{"n_layer": 8, "d_model": 384, "n_head": 6, "n_kv_head": 1, "head_dim": 64, "d_mlp": 1920, "vocab_size": 8192, "activation": "gelu", "norm": "layernorm", "norm_place": "pre", "norm_eps": 1e-05, "positions": "rope", "rope_base": 500000.0, "rope_fraction": 1.0, "qk_norm": false, "attn_scale": 0.125, "bias": "none", "tie_embeddings": true, "parallel_block": true, "init": "trunc", "init_std_qkv": 0.0293, "init_std_o": 0.00732, "init_std_up": 0.0293, "init_std_down": 0.00327, "optimizer": "soap_variant", "lr": 0.00559, "beta1": 0.95, "beta2": 0.99, "weight_decay": 0.073, "lr_head": 0.00652, "grad_clip": 1.0, "warmup_steps": 200, "schedule": "wsd", "decay_fraction": 0.802, "decay_shape": "linear", "final_lr_fraction": 0.1, "batch_tokens": 262144, "seq_len": 1024, "doc_mask": true, "train_tokens": 759400000, "steps": 2897, "dataset": "wikipedia_en"}
Each number is 50 + 12 x the weight over the matrix's rms, rounded and kept within 0 to 99. Layers, rows and columns count from 0.

# up: layer 3 MLP up, 1920x384, rms 0.161, rows 1102-1154, columns 0-63
# down: layer 3 MLP down (transposed), 1920x384, rms 0.149, rows 1102-1153, columns 0-63
up1102:55 60 30 56 59 31 79 59 45 57 51 56 53 52 36 52 50 45 47 52 49 56 47 54 73 52 49 74 50 62 45 52 71 31 37 52 36 69 47 47 45 64 45 28 50 70 24 49 42 69 68 47 48 54 43 40 41 51 64 56 60 44 21 48
down1102:70 46 53 59 48 58 59 68 53 45 63 46 26 45 47 61 52 52 84 46 61 50 59 44 61 37 52 66 66 27 39 61 59 25 50 69 47 49 37 43 56 44 36 58 49 50 48 64 29 40 37 64 43 58 44 66 51 49 53 47 48 50 49 61
up1103:51 52 68 43 70 51 60 64 74 54 74 66 55 43 24 45 51 45 76 41 45 70 24 46 69 62 41 43 56 33 43 59 55 68 50 52 58 53 49 47 98 58 42 44 76 60 54 57 51 38 56 46 30 74 45 40 41 43 53 61 52 71 50 43
down1103:35 45 33 67 55 66 58 39 66 52 45 28 53 47 49 44 78 55 28 46 50 41 60 63 52 51 59 50 57 56 47 59 54 43 24 44 55 39 52 67 62 50 40 45 58 62 45 47 47 50 59 34 52 62 63 51 57 34 62 32 61 48 49 56
up1104:59 67 46 45 60 36 69 62 37 35 73 53 74 51 41 31 32 49 63 44 48 55 46 64 64 48 59 27 56 40 39 26 59 50 46 61 47 66 69 57 37 47 57 43 26 40 51 52 30 37 55 57 48 46 52 51 55 44 34 76 46 60 31 34
down1104:57 50 55 66 42 57 43 58 58 54 29 59 31 57 58 48 48 51 44 53 48 51 63 50 57 50 50 52 31 81 47 58 49 55 45 49 26 54 45 55 49 43 36 41 69 63 50 74 62 41 70 46 52 50 44 56 43 47 83 36 31 47 50 56
up1105:50 19 58 57 42 33 51 62 19 76 58 38 41 33 48 43 37 35 61 37 28 77 48 47 52 34 67 39 55 14 65 45 48 58 60 39 59 47 46 37 62 46 75 51 69 29 58 57 48 52 51 32 50 53 56 54 55 51 40 27 56 46 20 43
down1105:54 56 32 64 37 75 42 33 61 64 41 45 69 49 47 57 41 52 57 44 62 45 53 41 72 43 34 43 37 63 46 49 35 59 65 74 50 50 30 68 38 37 50 59 49 59 58 50 46 27 48 36 40 50 41 45 34 71 60 55 55 67 66 61
up1106:60 55 35 52 29 39 30 39 49 41 57 62 44 68 41 53 42 45 44 58 53 55 41 42 70 52 54 26 52 55 60 46 65 45 50 35 51 38 29 57 32 68 65 51 34 70 23 47 60 65 56 54 57 41 68 49 57 50 49 49 48 44 45 64
down1106:47 60 69 55 64 35 37 51 40 51 35 63 59 50 69 45 38 33 41 42 44 41 61 59 43 39 57 52 30 42 66 46 50 69 46 70 56 32 52 36 43 58 59 42 49 71 70 54 41 38 46 56 53 33 50 35 58 52 58 40 59 49 40 38
up1107:30 44 55 38 47 33 67 62 50 54 37 54 39 41 48 32 50 71 47 65 32 86 41 38 65 52 85 32 51 53 38 49 64 47 52 66 58 47 58 40 45 26 39 53 41 56 48 57 57 47 33 47 48 45 57 37 44 65 64 43 54 56 35 37
down1107:85 30 63 55 32 34 44 61 26 82 54 58 23 59 62 64 46 50 63 78 54 42 28 42 43 26 51 52 41 67 59 51 40 65 36 47 45 52 54 62 62 42 57 60 53 54 68 21 38 48 75 60 59 33 51 73 59 29 43 36 51 31 49 52
up1108:42 69 60 55 25 52 54 41 33 66 42 52 63 45 42 65 57 52 54 66 37 31 35 65 51 36 54 54 51 59 38 54 33 37 56 41 48 58 62 32 53 83 50 42 41 61 54 40 65 56 38 62 40 48 51 57 46 48 32 29 67 72 58 62
down1108:20 58 61 58 65 28 39 61 51 70 23 39 30 43 35 33 42 58 35 41 67 35 54 40 56 55 47 60 58 64 65 66 39 80 26 53 50 52 52 60 42 54 45 67 44 31 47 50 26 62 37 60 65 47 64 63 68 59 41 65 35 55 55 50
up1109:62 45 35 67 64 53 69 45 83 51 52 34 43 50 48 66 28 73 64 40 46 68 41 61 44 54 39 76 57 39 61 46 67 54 51 26 48 52 33 53 59 28 33 65 55 66 27 40 56 51 59 67 45 50 44 67 66 40 39 53 57 55 53 62
down1109:61 58 68 45 59 50 56 74 55 63 53 54 65 53 39 39 40 63 47 38 60 67 64 35 47 59 43 34 43 58 71 59 67 53 69 41 29 51 42 36 50 49 78 56 40 49 64 39 42 48 53 63 67 67 62 51 38 56 42 53 45 47 37 52
up1110:53 40 52 37 46 23 63 35 74 55 52 40 37 61 42 43 70 27 44 64 61 42 61 55 50 56 54 62 53 67 51 38 53 53 49 47 59 52 41 54 44 42 40 49 77 23 53 63 56 74 38 41 38 37 48 53 73 58 52 21 51 50 67 40
down1110:64 43 46 43 51 51 42 53 63 36 48 59 63 53 63 35 64 34 66 52 50 50 67 43 46 37 32 42 41 48 45 50 57 44 61 53 60 63 50 57 59 67 64 42 50 54 65 55 44 48 46 58 56 39 54 47 32 47 30 69 46 51 41 45
up1111:14 53 70 70 29 50 35 60 57 52 42 37 47 47 63 51 56 61 47 52 57 38 57 45 41 30 48 55 80 66 61 38 57 46 35 51 48 43 44 36 52 67 57 41 36 59 42 42 33 38 33 38 48 49 52 39 22 53 48 54 62 57 46 52
down1111:66 46 45 63 63 40 59 57 55 65 47 53 52 48 44 56 43 47 62 51 46 50 25 60 54 56 50 32 42 36 48 65 55 68 53 34 61 42 59 51 71 35 45 51 62 32 52 66 62 60 58 76 61 43 52 46 68 55 56 36 55 47 33 46
up1112:37 64 47 43 49 48 43 52 60 32 51 69 32 59 56 54 50 49 52 39 44 34 58 50 47 81 46 47 82 50 21 32 51 63 60 16 46 37 66 42 39 60 43 75 42 47 51 33 41 68 47 53 43 41 36 56 68 42 37 39 61 46 46 50
down1112:61 40 48 75 37 51 47 56 56 50 51 53 69 46 43 62 53 49 43 47 49 61 53 58 82 53 58 54 44 41 56 47 40 45 56 60 51 38 42 41 81 45 54 54 65 50 70 49 58 41 49 30 51 76 46 48 51 45 63 47 49 59 32 54
up1113:45 46 49 30 25 54 42 28 50 41 54 58 78 54 34 35 35 36 51 55 57 35 42 30 38 73 30 33 61 54 57 39 63 44 62 48 51 31 49 60 76 35 43 54 40 40 57 29 24 49 46 52 53 54 40 50 27 45 53 42 56 39 57 67
down1113:46 66 64 67 68 49 58 63 76 33 65 48 32 35 64 62 56 52 45 39 50 48 53 52 41 63 54 59 57 41 24 36 51 61 62 22 47 52 48 53 30 40 44 65 40 37 44 53 71 48 66 58 48 44 32 48 67 60 50 43 57 53 41 52
up1114:73 62 52 43 31 32 68 46 44 43 37 54 59 59 36 61 43 31 55 28 38 46 46 34 60 54 58 69 37 30 32 45 62 70 58 49 50 66 64 37 39 45 37 62 55 48 47 58 58 34 37 35 70 48 50 41 70 40 45 59 66 66 48 56
down1114:42 22 61 41 32 32 57 66 44 69 53 47 59 59 54 36 60 50 49 57 71 65 48 48 45 81 41 70 56 50 49 66 40 32 57 32 45 55 59 61 66 69 44 28 37 49 52 49 56 54 60 34 56 63 57 38 54 34 68 30 50 47 55 50
up1115:44 34 56 49 65 57 69 47 31 54 56 37 37 62 32 38 45 51 52 42 68 43 45 55 33 41 43 43 64 58 36 73 56 36 38 65 47 41 49 49 54 65 51 56 52 52 45 57 59 53 33 58 74 43 56 25 47 56 55 66 38 49 60 69
down1115:42 23 46 42 53 39 50 43 50 63 46 64 58 35 59 39 53 47 40 50 32 33 52 27 42 50 59 49 53 42 52 43 32 28 64 47 49 59 51 63 42 48 49 57 45 49 32 52 59 35 78 36 42 37 49 27 50 68 32 48 41 32 67 26
up1116:60 51 41 68 89 40 41 67 46 51 54 57 34 47 52 45 55 58 54 43 62 62 49 47 60 51 41 45 42 65 57 57 39 74 33 73 25 28 22 46 46 58 51 65 61 46 57 61 52 71 50 22 55 36 59 63 72 64 48 66 57 84 29 45
down1116:59 42 35 49 59 43 40 32 48 41 48 27 61 42 21 57 33 45 53 62 59 44 41 47 47 35 64 83 53 72 69 52 53 49 44 49 80 63 49 45 44 45 32 55 44 55 57 51 56 65 68 48 53 53 47 81 58 53 44 47 31 56 35 51
up1117:48 32 60 19 56 40 50 40 47 54 21 64 51 33 70 57 68 52 48 61 54 54 66 34 57 43 52 48 44 47 61 59 21 68 54 64 61 69 50 54 49 63 52 48 46 46 68 61 42 61 14 55 47 35 42 76 50 54 58 40 49 46 57 50
down1117:43 48 67 73 42 61 37 48 34 44 50 50 50 52 49 47 49 48 40 52 55 27 38 27 46 28 46 56 52 44 49 28 52 60 84 46 47 48 70 53 53 51 49 67 41 62 50 52 48 64 44 37 59 57 60 53 47 62 49 30 66 56 33 46
up1118:80 56 51 56 59 52 62 52 25 50 35 42 41 38 46 53 53 48 47 32 67 56 59 49 71 40 71 37 48 43 35 75 52 38 39 74 60 55 51 44 58 39 63 68 59 68 72 51 66 48 52 64 17 46 41 56 53 36 69 49 58 80 71 84
down1118:39 64 58 51 60 58 76 63 55 37 52 37 48 44 46 49 43 41 73 63 45 50 36 61 53 52 48 61 65 25 68 73 50 58 52 46 28 56 48 68 72 52 43 77 29 71 62 66 47 37 34 66 64 84 49 49 41 37 64 64 47 48 44 47
up1119:53 57 58 22 49 54 42 70 46 52 59 68 52 50 50 64 62 35 56 62 20 51 36 42 57 42 47 54 38 47 65 71 55 50 79 55 60 54 43 36 67 51 45 54 82 48 40 51 60 48 39 74 53 63 63 56 41 53 28 53 38 43 33 56
down1119:40 48 48 67 25 52 82 38 48 50 44 57 77 72 64 71 37 48 52 42 48 48 52 64 50 49 51 53 37 34 52 42 63 26 59 50 73 36 55 50 32 81 54 56 46 63 70 48 32 33 43 64 29 39 52 48 41 48 67 40 63 66 51 62
up1120:37 43 45 52 83 54 51 50 47 71 81 49 52 50 60 40 62 41 75 51 52 39 64 53 44 43 66 31 58 82 44 60 41 56 46 52 49 34 43 65 51 60 65 49 45 60 49 58 41 59 60 31 35 63 38 65 38 84 53 24 66 83 34 36
down1120:45 60 46 72 36 68 44 31 51 36 47 56 37 42 27 61 46 51 47 56 49 61 59 46 56 49 50 56 40 49 47 52 65 46 50 46 56 40 74 58 57 32 49 41 50 37 55 45 55 41 60 49 59 52 57 37 53 35 38 60 55 45 43 39
up1121:50 47 32 60 56 53 42 45 41 32 63 48 57 75 53 26 25 61 39 64 57 36 33 52 58 62 81 21 29 38 44 63 45 41 50 46 57 60 54 48 45 62 24 44 26 55 48 46 47 60 49 72 68 34 40 40 65 46 57 63 57 60 33 51
down1121:45 61 48 39 43 49 37 41 59 55 34 48 39 52 30 57 12 68 31 41 45 42 47 52 47 59 46 46 41 62 64 60 46 45 33 51 37 35 45 21 44 36 31 32 62 37 49 63 38 61 39 42 68 45 61 54 44 42 52 48 44 46 53 59
up1122:43 68 44 63 55 61 46 55 48 47 45 50 27 65 30 66 51 39 54 63 50 32 36 58 53 51 77 43 40 63 57 36 57 53 52 34 62 50 38 36 47 49 45 49 36 49 40 37 46 55 53 47 58 46 38 51 47 49 32 46 47 33 20 23
down1122:35 47 65 35 32 68 66 42 54 59 37 49 69 40 49 60 48 36 37 37 68 57 42 43 46 36 46 46 61 41 35 48 41 40 48 68 61 33 64 58 60 71 60 80 52 48 43 50 65 44 55 60 44 54 63 49 51 42 66 41 79 31 57 45
up1123:59 47 45 38 69 47 61 33 78 44 57 49 44 55 55 57 46 58 49 34 51 65 43 43 60 56 45 35 31 62 37 61 40 38 47 58 61 35 40 41 43 43 65 53 50 56 57 54 40 47 44 52 35 60 53 51 53 49 42 56 57 37 46 46
down1123:56 54 67 45 34 64 63 41 50 57 50 48 54 29 46 38 46 40 45 61 52 26 50 60 47 69 45 61 55 52 48 49 51 73 59 44 57 54 51 41 45 38 53 59 38 38 39 46 53 47 53 45 36 49 51 59 59 43 61 54 38 39 41 44
up1124:60 55 44 64 24 43 31 61 64 48 54 62 37 32 49 46 56 68 54 48 49 43 55 50 40 58 40 55 51 38 57 47 33 47 51 57 48 50 48 39 72 55 56 40 46 30 58 56 43 51 74 42 67 47 53 56 38 51 43 75 61 48 39 51
down1124:48 40 68 54 54 56 56 56 57 42 46 36 60 65 63 41 56 29 52 52 43 59 45 46 44 68 49 38 55 65 40 55 49 44 54 63 33 50 49 52 48 37 44 59 37 39 61 64 65 69 34 75 50 47 49 52 52 57 55 42 58 43 58 57
up1125:52 32 47 48 55 68 29 36 46 41 23 53 48 60 66 60 42 80 60 49 56 42 67 77 38 38 42 34 64 51 45 52 64 48 42 70 64 46 60 49 72 54 48 43 47 69 43 51 23 42 39 58 52 74 70 61 39 62 68 57 43 63 53 61
down1125:56 71 50 79 44 54 78 41 26 51 54 45 53 33 18 45 61 61 62 53 37 53 48 45 33 42 38 77 25 56 74 26 44 54 50 28 58 68 28 14 52 51 79 51 44 59 56 40 59 63 43 58 36 37 75 37 52 60 49 62 40 56 55 35
up1126:45 60 43 49 49 42 40 45 61 34 59 43 46 35 59 47 46 36 75 70 46 51 68 18 54 81 65 57 45 57 31 43 55 20 50 40 46 50 73 42 43 48 41 43 53 46 38 23 50 46 49 44 73 44 45 52 61 70 47 55 37 67 57 36
down1126:62 49 45 61 55 63 35 65 29 42 54 41 42 48 52 50 52 46 24 56 52 61 48 41 36 30 35 52 69 46 49 38 49 78 35 50 53 69 51 49 56 41 53 70 45 74 51 55 50 34 48 41 53 39 52 44 36 71 44 56 60 42 44 55
up1127:51 45 56 28 61 64 43 50 81 32 41 61 52 44 45 46 32 40 48 53 71 51 49 37 41 63 51 29 45 58 55 40 41 53 45 51 79 60 57 47 48 53 28 41 51 56 55 34 66 66 58 59 57 41 53 42 62 50 45 39 45 64 47 37
down1127:65 67 41 48 55 52 59 54 32 62 51 43 52 51 59 29 48 48 44 42 44 46 63 59 52 54 39 70 43 43 49 51 69 33 59 52 46 39 69 39 63 31 73 67 56 37 50 55 52 40 39 42 63 56 41 61 46 50 53 35 45 56 53 58
up1128:32 52 62 56 56 65 49 47 49 41 51 53 74 45 69 56 59 46 66 70 50 66 57 41 46 54 45 50 36 48 76 60 56 37 42 51 36 44 38 50 39 47 46 48 46 57 56 53 49 48 56 66 55 58 44 47 46 49 43 57 37 71 56 37
down1128:47 56 54 62 41 34 67 60 28 41 31 56 44 50 43 36 32 37 35 38 78 48 40 42 26 38 52 37 29 59 45 50 57 53 58 51 55 69 30 51 67 50 50 58 51 39 62 55 62 56 45 47 54 30 70 50 52 70 39 45 49 37 58 48
up1129:63 63 48 64 41 53 59 54 51 40 58 54 50 37 61 29 51 54 53 51 63 35 39 45 61 47 53 52 65 61 35 48 46 39 38 36 58 49 49 33 45 26 68 61 45 42 41 41 42 46 51 41 57 61 54 70 56 50 57 53 63 65 48 67
down1129:55 51 21 56 74 38 62 67 57 55 57 63 74 45 63 41 48 56 45 50 50 47 28 41 54 72 32 46 52 35 57 45 53 47 41 47 40 51 70 58 44 69 42 54 65 44 61 55 51 66 50 71 36 43 50 75 44 49 47 69 43 42 42 65
up1130:54 44 33 64 38 50 44 59 42 45 39 47 59 71 59 42 71 74 59 32 43 28 47 60 43 36 46 44 60 58 52 43 53 39 39 51 55 48 39 52 51 51 46 39 55 73 55 76 57 57 34 66 58 48 38 49 56 52 79 44 23 44 54 64
down1130:50 44 28 41 69 73 27 48 73 42 51 37 64 38 60 44 47 82 45 49 36 43 45 34 51 65 71 34 67 39 52 53 37 60 69 20 45 33 67 40 63 62 27 28 43 42 35 47 39 41 39 71 40 46 44 88 36 50 54 64 72 49 62 44
up1131:61 57 42 67 54 58 65 62 45 48 42 59 62 50 41 75 61 46 58 39 53 56 28 61 42 46 44 75 51 38 47 56 59 38 52 60 40 54 68 38 58 63 47 40 62 41 47 42 69 56 69 52 44 50 32 41 52 56 58 49 46 39 51 58
down1131:56 56 64 31 39 48 56 36 47 58 60 55 42 53 44 43 40 53 71 59 41 61 47 41 62 70 55 47 45 36 43 49 39 48 56 61 74 46 52 24 43 48 66 66 47 62 22 71 39 50 66 36 24 36 65 54 44 66 46 67 48 50 54 58
up1132:47 47 34 70 43 37 37 62 68 78 37 42 55 49 50 59 42 56 37 39 62 38 22 55 56 52 47 34 50 60 50 32 57 41 56 59 73 35 67 43 45 65 51 59 40 61 60 59 36 70 50 46 49 41 59 66 50 48 44 35 40 57 49 68
down1132:40 48 49 61 63 40 46 48 65 31 71 57 46 48 49 52 51 53 39 52 65 61 56 30 20 46 40 58 55 46 53 45 49 63 52 54 59 60 59 55 43 53 64 60 48 36 53 43 46 55 70 39 42 35 66 81 41 45 47 65 51 43 53 61
up1133:23 59 53 53 48 35 36 60 58 32 39 78 63 53 47 43 67 59 58 63 38 23 41 45 45 38 45 59 45 55 44 28 57 42 37 47 62 31 47 48 38 59 69 53 29 55 53 38 66 37 41 47 56 39 49 38 60 29 42 65 45 44 59 57
down1133:64 52 49 53 41 55 61 51 52 50 32 35 50 38 54 40 48 52 46 43 52 62 64 75 57 45 61 24 36 46 68 63 36 38 50 57 60 58 47 45 53 40 22 44 64 46 63 58 50 44 58 65 34 57 53 40 38 71 54 53 38 52 45 62
up1134:74 62 37 54 56 48 39 58 56 45 60 30 49 64 44 57 47 28 62 38 61 40 46 57 49 49 66 53 57 41 45 52 77 58 41 49 64 62 47 63 44 37 39 41 52 64 35 38 60 40 40 41 41 51 52 29 41 47 38 52 45 43 51 34
down1134:64 37 47 47 50 65 45 56 51 34 34 73 37 32 40 43 42 48 54 45 48 36 50 29 60 36 49 44 57 48 64 45 18 41 60 52 34 35 53 51 43 42 63 41 56 44 55 55 61 54 65 53 73 36 41 72 62 40 41 62 41 80 44 69
up1135:51 50 55 55 45 46 39 50 41 44 59 39 45 47 21 37 24 67 47 74 54 75 61 50 76 26 59 52 45 60 66 38 49 60 37 41 48 55 56 73 68 62 48 58 50 49 35 29 48 56 61 54 63 57 35 35 47 38 58 43 32 57 53 45
down1135:36 43 46 54 52 64 66 51 54 61 38 51 59 49 63 60 65 57 50 49 43 54 72 27 52 59 45 59 39 50 44 55 53 36 38 52 62 53 35 32 48 51 46 37 40 65 60 66 55 38 54 30 41 43 67 82 51 49 40 56 50 57 48 59
up1136:81 46 67 42 54 48 52 49 37 46 58 30 51 54 49 49 48 39 43 62 55 59 51 49 34 27 67 56 64 52 46 41 45 51 36 52 38 40 59 31 52 37 47 55 58 49 35 52 49 51 54 67 70 53 44 54 54 46 66 62 52 40 41 70
down1136:46 54 51 35 23 45 49 60 65 48 38 34 44 54 46 63 52 26 54 65 48 55 60 41 67 50 45 43 62 22 61 49 48 47 55 48 49 61 43 42 60 63 33 60 34 43 64 37 43 39 45 48 68 59 47 31 38 65 50 29 42 40 37 89
up1137:45 48 67 46 60 33 48 55 62 30 52 49 44 79 46 45 47 35 54 47 47 43 56 50 41 30 54 66 34 45 41 54 29 36 66 52 61 41 46 58 66 59 28 50 42 53 50 66 48 22 37 66 63 62 56 55 53 44 59 43 54 58 50 54
down1137:53 73 44 33 86 54 29 65 61 55 47 50 44 53 35 38 24 59 61 52 39 41 62 31 42 53 65 42 51 44 61 46 48 66 25 51 15 63 44 64 52 36 45 33 59 71 53 53 26 69 57 27 73 48 66 54 49 51 75 55 39 53 23 40
up1138:62 28 52 36 53 43 35 54 55 45 47 53 50 49 50 66 42 37 68 37 41 44 38 58 25 56 47 69 54 49 28 54 56 42 44 44 43 45 55 62 59 40 51 51 73 41 70 45 59 54 51 38 55 56 46 43 54 32 54 35 56 50 48 62
down1138:52 78 57 49 59 68 46 39 49 65 50 59 43 54 52 45 44 62 49 34 59 37 54 56 79 43 58 48 58 72 52 54 52 57 53 37 47 50 53 46 53 51 53 50 39 48 41 57 54 58 49 43 50 54 48 66 52 56 51 55 62 55 48 49
up1139:81 54 32 33 51 59 51 59 38 37 59 57 35 51 35 52 72 28 62 44 35 52 55 58 36 33 57 48 70 62 40 57 48 49 38 54 39 25 53 54 52 47 66 58 42 62 67 34 42 47 59 26 41 63 50 66 40 49 42 42 57 48 55 69
down1139:31 60 58 40 81 54 34 58 38 49 70 55 31 48 59 31 54 41 30 49 42 49 66 48 54 51 54 56 42 61 57 45 44 47 57 38 54 44 69 37 37 40 61 66 68 49 43 50 50 24 55 58 51 50 76 69 65 33 51 50 41 56 30 55
up1140:75 51 51 62 51 58 62 76 25 49 51 49 46 47 60 66 60 43 49 40 50 63 47 45 40 50 18 49 72 62 31 39 66 76 47 49 52 59 41 66 59 51 37 51 72 52 55 54 42 62 51 56 59 42 50 30 62 60 32 24 59 47 48 51
down1140:56 50 50 50 51 58 55 58 48 45 54 46 64 69 56 43 51 45 63 50 49 48 51 71 55 57 49 49 79 30 52 52 42 46 57 55 60 51 58 55 51 43 45 47 22 59 51 45 50 33 46 51 44 61 24 52 40 50 74 53 47 36 60 37
up1141:41 54 40 61 58 43 25 61 54 46 36 58 58 63 38 62 45 54 67 47 46 52 30 34 54 38 45 55 33 57 44 46 37 25 52 70 47 49 72 49 57 38 42 53 50 44 33 36 44 40 55 68 72 64 56 39 51 46 51 60 61 60 62 53
down1141:51 39 53 43 55 49 59 48 48 64 86 24 44 58 51 63 52 40 42 52 53 56 86 61 27 50 69 61 74 32 34 45 68 62 49 45 57 58 47 52 59 65 64 42 47 63 53 52 33 35 34 30 43 57 38 53 53 45 43 56 35 53 43 32
up1142:53 37 33 39 44 53 65 42 42 29 36 52 42 47 46 54 36 67 59 55 22 48 53 50 68 41 44 34 42 25 27 52 46 56 64 61 44 58 51 63 62 47 53 48 55 50 42 68 38 55 51 69 55 76 69 40 42 57 35 32 31 21 67 54
down1142:50 66 61 80 45 51 50 53 42 39 52 47 45 55 45 44 40 56 61 51 51 38 66 55 40 46 45 37 46 56 68 52 50 33 43 31 46 50 38 35 38 54 54 60 51 42 18 50 51 42 49 48 33 39 52 55 52 49 38 37 66 48 67 39
up1143:51 53 30 64 51 51 53 54 44 53 34 35 44 69 56 43 49 51 68 75 65 55 45 47 52 40 60 55 50 65 78 34 39 48 37 46 33 33 61 42 60 55 38 76 57 49 76 69 67 46 37 57 62 49 46 55 59 58 57 60 56 65 51 60
down1143:54 33 57 48 55 44 52 42 47 62 36 43 54 50 28 72 73 54 44 52 45 67 55 60 38 64 58 70 51 32 76 46 49 18 49 57 24 58 78 27 48 55 49 30 56 45 51 48 43 61 36 43 53 65 46 42 49 45 70 41 50 27 56 66
up1144:39 60 60 44 48 55 44 28 45 38 33 70 56 40 56 70 46 35 48 60 59 43 36 56 22 45 54 36 47 52 55 35 54 67 27 66 79 75 47 72 52 67 47 38 24 68 56 47 29 59 48 76 28 34 23 48 57 75 39 56 58 55 62 61
down1144:38 62 56 47 54 35 45 44 49 60 74 66 53 48 39 31 32 40 40 41 14 22 71 51 65 44 73 45 53 39 36 61 68 48 68 76 28 15 55 60 49 65 62 64 38 48 63 54 60 32 54 48 51 46 51 54 57 37 58 44 43 45 64 57
up1145:68 40 35 34 46 57 70 45 54 63 75 62 32 46 26 44 57 35 62 47 48 55 66 52 52 54 53 34 52 51 79 51 50 34 53 39 64 53 60 45 65 33 62 54 52 65 46 75 74 66 43 42 41 35 48 54 44 36 61 31 57 64 63 55
down1145:45 45 40 61 47 46 38 49 58 63 49 40 56 53 64 62 46 51 43 69 57 62 49 56 59 52 41 48 61 40 51 45 56 41 24 71 56 49 64 57 41 45 45 53 47 41 50 37 44 49 51 47 53 66 34 49 56 55 44 59 45 64 30 76
up1146:45 27 53 47 60 56 39 46 54 56 47 53 73 46 21 52 56 36 50 66 54 26 50 54 49 45 47 57 46 64 40 49 51 38 34 55 69 34 56 70 42 41 42 54 42 68 44 55 43 41 65 56 64 60 49 70 52 60 43 63 73 42 57 41
down1146:66 44 56 39 28 42 35 50 42 42 39 55 43 46 59 46 62 54 67 54 42 57 60 44 35 63 22 52 43 73 64 50 61 35 56 33 60 50 52 33 66 23 57 54 59 60 55 41 56 28 38 34 31 55 67 30 55 34 64 61 49 61 35 39
up1147:58 58 46 65 59 38 56 45 45 65 56 48 47 35 71 46 58 50 38 37 42 62 52 35 39 56 51 35 47 60 57 67 66 52 54 44 56 35 38 43 56 41 63 64 49 31 70 45 55 58 62 38 64 66 66 54 33 44 66 46 48 45 44 52
down1147:47 37 41 44 37 46 66 39 46 41 46 63 59 56 44 57 34 38 42 60 64 41 35 65 38 53 50 56 23 55 61 42 36 57 45 53 53 43 44 34 45 45 65 42 64 52 41 49 68 57 64 61 26 42 54 55 91 55 53 40 50 41 69 45
up1148:34 54 34 54 48 29 44 52 15 60 50 60 37 31 47 38 56 43 58 56 74 57 50 36 47 51 51 50 59 52 70 69 61 47 70 44 44 61 44 39 38 60 65 36 38 86 64 47 59 64 57 40 31 46 28 46 58 39 46 49 70 65 46 50
down1148:73 32 63 63 68 41 40 46 37 33 23 57 43 44 42 55 66 47 70 58 58 35 60 43 30 33 45 59 51 52 65 36 45 32 33 41 46 49 40 69 38 40 59 52 51 72 42 68 39 48 55 42 98 63 75 59 22 75 39 44 44 43 49 41
up1149:52 31 55 36 50 57 49 37 39 48 47 40 56 39 52 40 30 60 55 48 60 61 65 41 65 47 59 51 51 51 51 38 49 52 40 70 69 32 37 54 37 50 55 58 49 34 41 40 74 85 46 47 47 62 48 66 42 43 53 67 50 25 38 56
down1149:48 52 45 72 50 54 46 38 48 47 47 65 49 41 77 46 49 42 48 57 46 52 48 44 36 56 60 30 45 66 54 40 56 51 49 59 48 60 58 39 37 44 48 39 46 52 44 54 49 44 46 68 43 56 38 40 54 45 56 35 55 58 36 65
up1150:57 70 36 58 51 47 57 69 53 36 53 64 58 41 50 45 51 53 67 37 43 51 45 51 49 53 58 39 28 55 59 67 67 46 30 74 62 60 56 32 61 56 66 38 56 43 46 42 53 55 49 56 51 39 42 58 39 49 49 58 49 26 41 54
down1150:36 56 63 43 69 60 44 45 37 72 48 41 60 36 54 63 36 38 54 33 54 49 63 60 70 50 54 72 45 33 53 44 46 57 49 64 55 60 61 56 52 41 64 56 56 54 38 47 44 47 39 46 65 57 71 41 47 75 53 45 39 36 29 49
up1151:49 70 49 42 58 57 50 45 55 50 37 52 44 55 64 27 66 64 64 30 44 36 58 41 49 55 55 76 44 54 62 43 72 66 48 60 49 56 57 49 46 44 23 41 62 35 61 53 35 48 42 46 75 61 54 33 50 47 43 52 44 77 52 52
down1151:48 55 38 71 59 41 66 43 43 56 45 70 61 70 56 47 35 62 72 37 42 68 49 54 46 59 66 63 50 49 61 57 60 59 54 62 57 55 56 41 58 41 48 33 51 59 54 60 47 58 38 33 44 49 58 54 67 54 47 29 54 53 49 36
up1152:77 35 55 55 20 61 46 37 43 40 53 64 63 63 43 46 30 35 62 51 59 43 66 47 57 65 46 52 57 34 48 43 74 27 40 18 47 46 54 38 54 47 48 63 57 46 57 47 40 63 42 44 49 63 56 04 52 56 69 63 53 57 38 34
down1152:74 29 24 44 37 61 64 56 74 55 47 40 60 69 54 62 66 55 68 81 56 41 64 48 67 24 50 55 41 32 47 40 67 37 62 48 59 61 59 44 48 65 63 48 63 51 66 52 35 36 56 69 41 68 32 65 44 43 36 69 65 54 56 36
up1153:47 60 66 68 60 53 58 48 63 50 63 61 55 53 44 58 58 48 62 59 48 70 29 67 50 52 36 53 47 66 74 52 59 40 48 56 58 46 59 63 53 45 50 41 37 65 49 35 61 54 50 71 30 32 43 47 43 48 67 43 52 41 44 47
down1153:39 52 59 56 36 62 50 53 33 35 62 66 40 64 64 43 52 64 55 72 58 50 44 41 36 48 65 42 27 50 62 61 43 65 45 45 67 65 52 32 49 44 31 56 46 71 43 66 47 51 64 50 48 49 53 36 72 44 57 49 51 35 40 60
up1154:38 55 40 26 69 54 44 38 79 70 39 80 32 45 40 40 32 57 59 70 50 45 67 46 47 45 52 30 41 29 51 64 47 62 43 48 54 32 36 63 63 61 44 26 50 44 45 59 60 50 63 37 61 70 57 67 49 56 52 76 50 60 55 69